From a checkpoint of a small transformer trained on Wikipedia.
Size: 10 layers, width 384, 6 heads of 64, MLP 768 SwiGLU, vocabulary 16087, 25.7M parameters.
Architecture: RMSNorm before each block, rotary positions, no biases in attention or MLP, embeddings untied during training, normalized queries and keys, some layers without attention, local attention windows, gated attention, normalized values, capped logits.
Training: a variant of Muon for these matrices, 610M tokens, 12942 steps.
Each number is 500 + 50 x the weight over its row's rms, rounded and kept within 0 to 999. Layers, rows and columns count from 0. Numbers have three digits each. The size before them is the row's rms in percent of the matrix's.

# layer 5 MLP up, 768x384, rms 0.144, rows 736-767, columns 0-95
097:457548537535555481490591557434464540543453532556526456456489462596358506435482525485525537500457469520494458426462457574551557459451497469527471568518521546530508460502526501495515507524451464496500505472464516523455483530562505463527503488466500462480485400442494458447612479515439524473
102:414487450551540430458497498524482509460577565461493521490359548439423477479497493568468513502601427438555493498576529554569501546453500483558446480527603510427480511471498585500502529477496518529554549457544618471549505508542557469488533471503484599458455500435454604432476503476462568474
095:482507489493530475438489511463471521461558572545572497456487531545456487581508496543505470579513458541407546570569595522492524543568574517576573479550467533515470448474505426463469408468484553425510461501547455476489427487463471557525539427543452403507499569574500493467435477485530416417
102:495538552515524337464583258576487539514475531425511489617479522484527492386557469541534517411482474511493543527383544498498481477494557478536583591528565553584495466471497421510625505473507462515488523451511521490477487406519516509543482536506448576557493540500497507525447428481491409541
101:501487493500515501454499520507517472488483493536441469517543425489446490580526529460402513545515497421478456584527513535552538502492496415482467482515522480571495498468484514453545436565425493441618506525533549448515527498527488422414620498506597503636477467540521547539541453592532478481
101:534506622537447432585496474591501422450469478530451527509511484483511460504495527412542554486516500402532511502452461484392451550492505470565493493475431411490492605530520459501493443530546461462593464564543461605516420551524494545486418467545414461664581437450522542472541575478503546413
100:443449528411567548440471517470555506496436529462533548417558513521467461525448481578521475521505480520504431488433592537601559502504536527471492464535494488437494557414421503468567481575559538486493558487487509550513497565593427557470479450391482426405484503444500524572519488525542466483
098:470474506464554434479523547584489431479396529512567547551467583459535524489410511551506498453530551419407465544518642493546535437559488512484503514477546443531444496478491586498489537471511496603498536531459452543544476501566466435507488441593517497524503491475563506543498409463518446568
101:482514565589423535448471615495512423526518553488465478432485502391515494522509495524567516523524497470525512522553452511463500481485442634460543441516471458501474501433436550510575493598476453485494546580571422512425568515477512475506524485489530510498407575439470437530456450511459511508
097:548428467481482526482505540448463494506505513599469493569554499500581470539570485487578518480436534420543496542446506436542526536445544520382449487428361458523478496513433438578494583419415545627395509528439516540470528467588504493528536508537512582501531648570453439474439400505467587538
091:516472462523495424537471467462476484539438524539449526425539484498470472514535491477513408467432577594479433505536527501489631513494447495519493504567548552514549556548565480523535543528350587498519484469559523502533598487507533489460437520542553456438457474442493457520506451631501501420
097:526460483434610546577401463537482538588486519549536552524410591596486461498573515523489516486466389490565483559486568535500546498426518554396541465473502515451535475471512498524443547502450477465498521532520511477557533446570617599502498548462516550484526421531590455443522576611518473505
096:504510531459488463435416495541477494476424529577580503540448516453412583455483509471536546406526461465492435504481519429420369582547511511564456421488416561501579480489559484545534513621512488483497482449459502535481470503466499502559549617544494536513447533463513487518540479488442382578
102:451443516454592501582471430563486451549592485449470492474524571515516501474543458524558653531565431473512547516562459467500500477541483392483421465440494479502485492515474416556597477477453473468473561527473457474410433409449544476511451576598525360477604425527445386400473550540466474425
092:614483459493501538503484535464536526552495486461389527494554592423454440556430495426462528460455587536424534463581556551437562552510567408519545545459506519581452511531541507495434488446591451518505401542538528482485391476446489487499508508566458503409599630438620515526519453496534496569
096:504456487509554519564556523517511474469496547436532563491408456506527568423461534494503475495567588408431525463323484476541453566530515481515460551489530427415435510420557502452513580472484528378510435529491448405513442439435581551534444480544507482497510478435430462416451495510594451498
102:528436633486580489458519501477513469415420552471494512476499431533532560578544497528509510511593525495435566503493479454478526486538540441498462526618559465512449472465536420531488552491532580491504631562497454575540497521579439537563543522483484527558591526497534497592506437536483504492
107:392564478548549500633525529528495564598536547386440543542569530483487477383514494412505515466485469384451441569476509609478600491506529595471538478550443544521442504527565445534517438593519447554572534542512564568475503511500539571488485628524534600392456583484437510467431510565558510583
101:492509507525588480510514448497534520556539487431609492502430525488522504535506486490542559482455513456488480585575474431418432547422568560492520434443479479451478525398492522431452487452530465460520477429522478393513483541572549510472542506549446517438491456456529407536637452544464609476
096:494457521496477559568516592577488537451473518512495531512450524543403498420515498511480528464594392506448426520534536578543453420529528586490446472460480510396461426564465550471507556540515491491503481516601514595618585554454525551530537539482560501446476427438488515512548576551559470487
096:516427433475556462466493511571565507466457536477418543502405473499507558477454529527394525511480475513466489552527490457498461510512529325470564549560490486478518456447458430453460522549482549450540397430411454538483575526492463517553617453445498533538570530499567550487547492507478468563
100:519448565545448518459390502478503462533548532471392548511540492494426490511452539386438519562567437465451477521550569491533552576527506524551559521566531455514427471467462428402545592452440419456502425446458500605510509499477399533543554437518574496610476532446444448466495505505514533548
097:512491441530541565541580473510430518478486510567464557596488450472438494523545477435619490557558545495429560576543498527465461505460481531514454528534517537538513471516464437552449486565499523491464512484436462471471491488401467442527438494537522527541483539564498507475403508434504444517
104:419464572536550563438529513528475528498524483454474505548573471447456560547600425527529481475538585460490476494476445461535533552568572553418510460576454523518465475478506442557485517525516460447603542466449504528495556594533540499421454489474412537528534491549446478421614583535528558508
100:480407510482473522584476539478476536474584550537477570521507464463511446529425511492551528526475563486411367411467524511489480567570612461488466512511561486497527505512485527619486532484423515591450512578503485563527504427502544490476512462471637516505528504520524527534458566493550470443
101:528466550516463514514469545529580488394467436529502525490454486530523564592511540538500545411541437506505432461524502426528510463501450495531443496444559450443499462505534402498497511510531524529647540512507514553532502517570433462521557514496443565514384483583516537519504546544507392569
104:450530574483536548478510474460502535595637398488549407473426446561573460463546532486515484463433591497432567565492444508513477586454550408447559571494474596446452497476522435381540522488448543542456418491519506633480484533606541522494491468557470507478401422439424476491557481542497428425
096:499355432473447397516542478543491442502636500501486473515622547531437522490527559526516478502459591443497482640470532519530486566501491532494513463505485565483566543492454487415482439475427510476504489459548487530545516528464412512472450554581531519480560533595513504528506596400469559452
105:510521506519491467454427450466652490480489540448394439566523522518473527457497491536573575533459465516434457482503496528496485530494416514440440502509423461537488528485418588524509441553557475550456443492524416523500549518488493519494588520453531435500594582496468483506482530516458570542
104:459413454503490559456510524531551439596461517520464473521481464529530492491484527484530523542500470588499537464506469507498575480477511553526492459443433545512502463496472480486426532446475499360594538431512371566468475524414589540472474432494477582450513449555481432497535472522452505503
104:439506504497542429440504508544597483365444475457566559512481396409473491487514504538468483515424442438438621456449464481538459538560475457514509461556565548493427559546455552522483474558483551411605370497462486523576543517466512557515602432541497468457473497471538493546486640419502529492
099:520410542585495568575573533488462488460452520504428477510563414517542562546471513515479474421371531469562478482506629423463521475462476518542421492506565528498538583641464486471435515513421522489542508534518557523533535538483577492438485586591535521535492469509603481396472543581496424574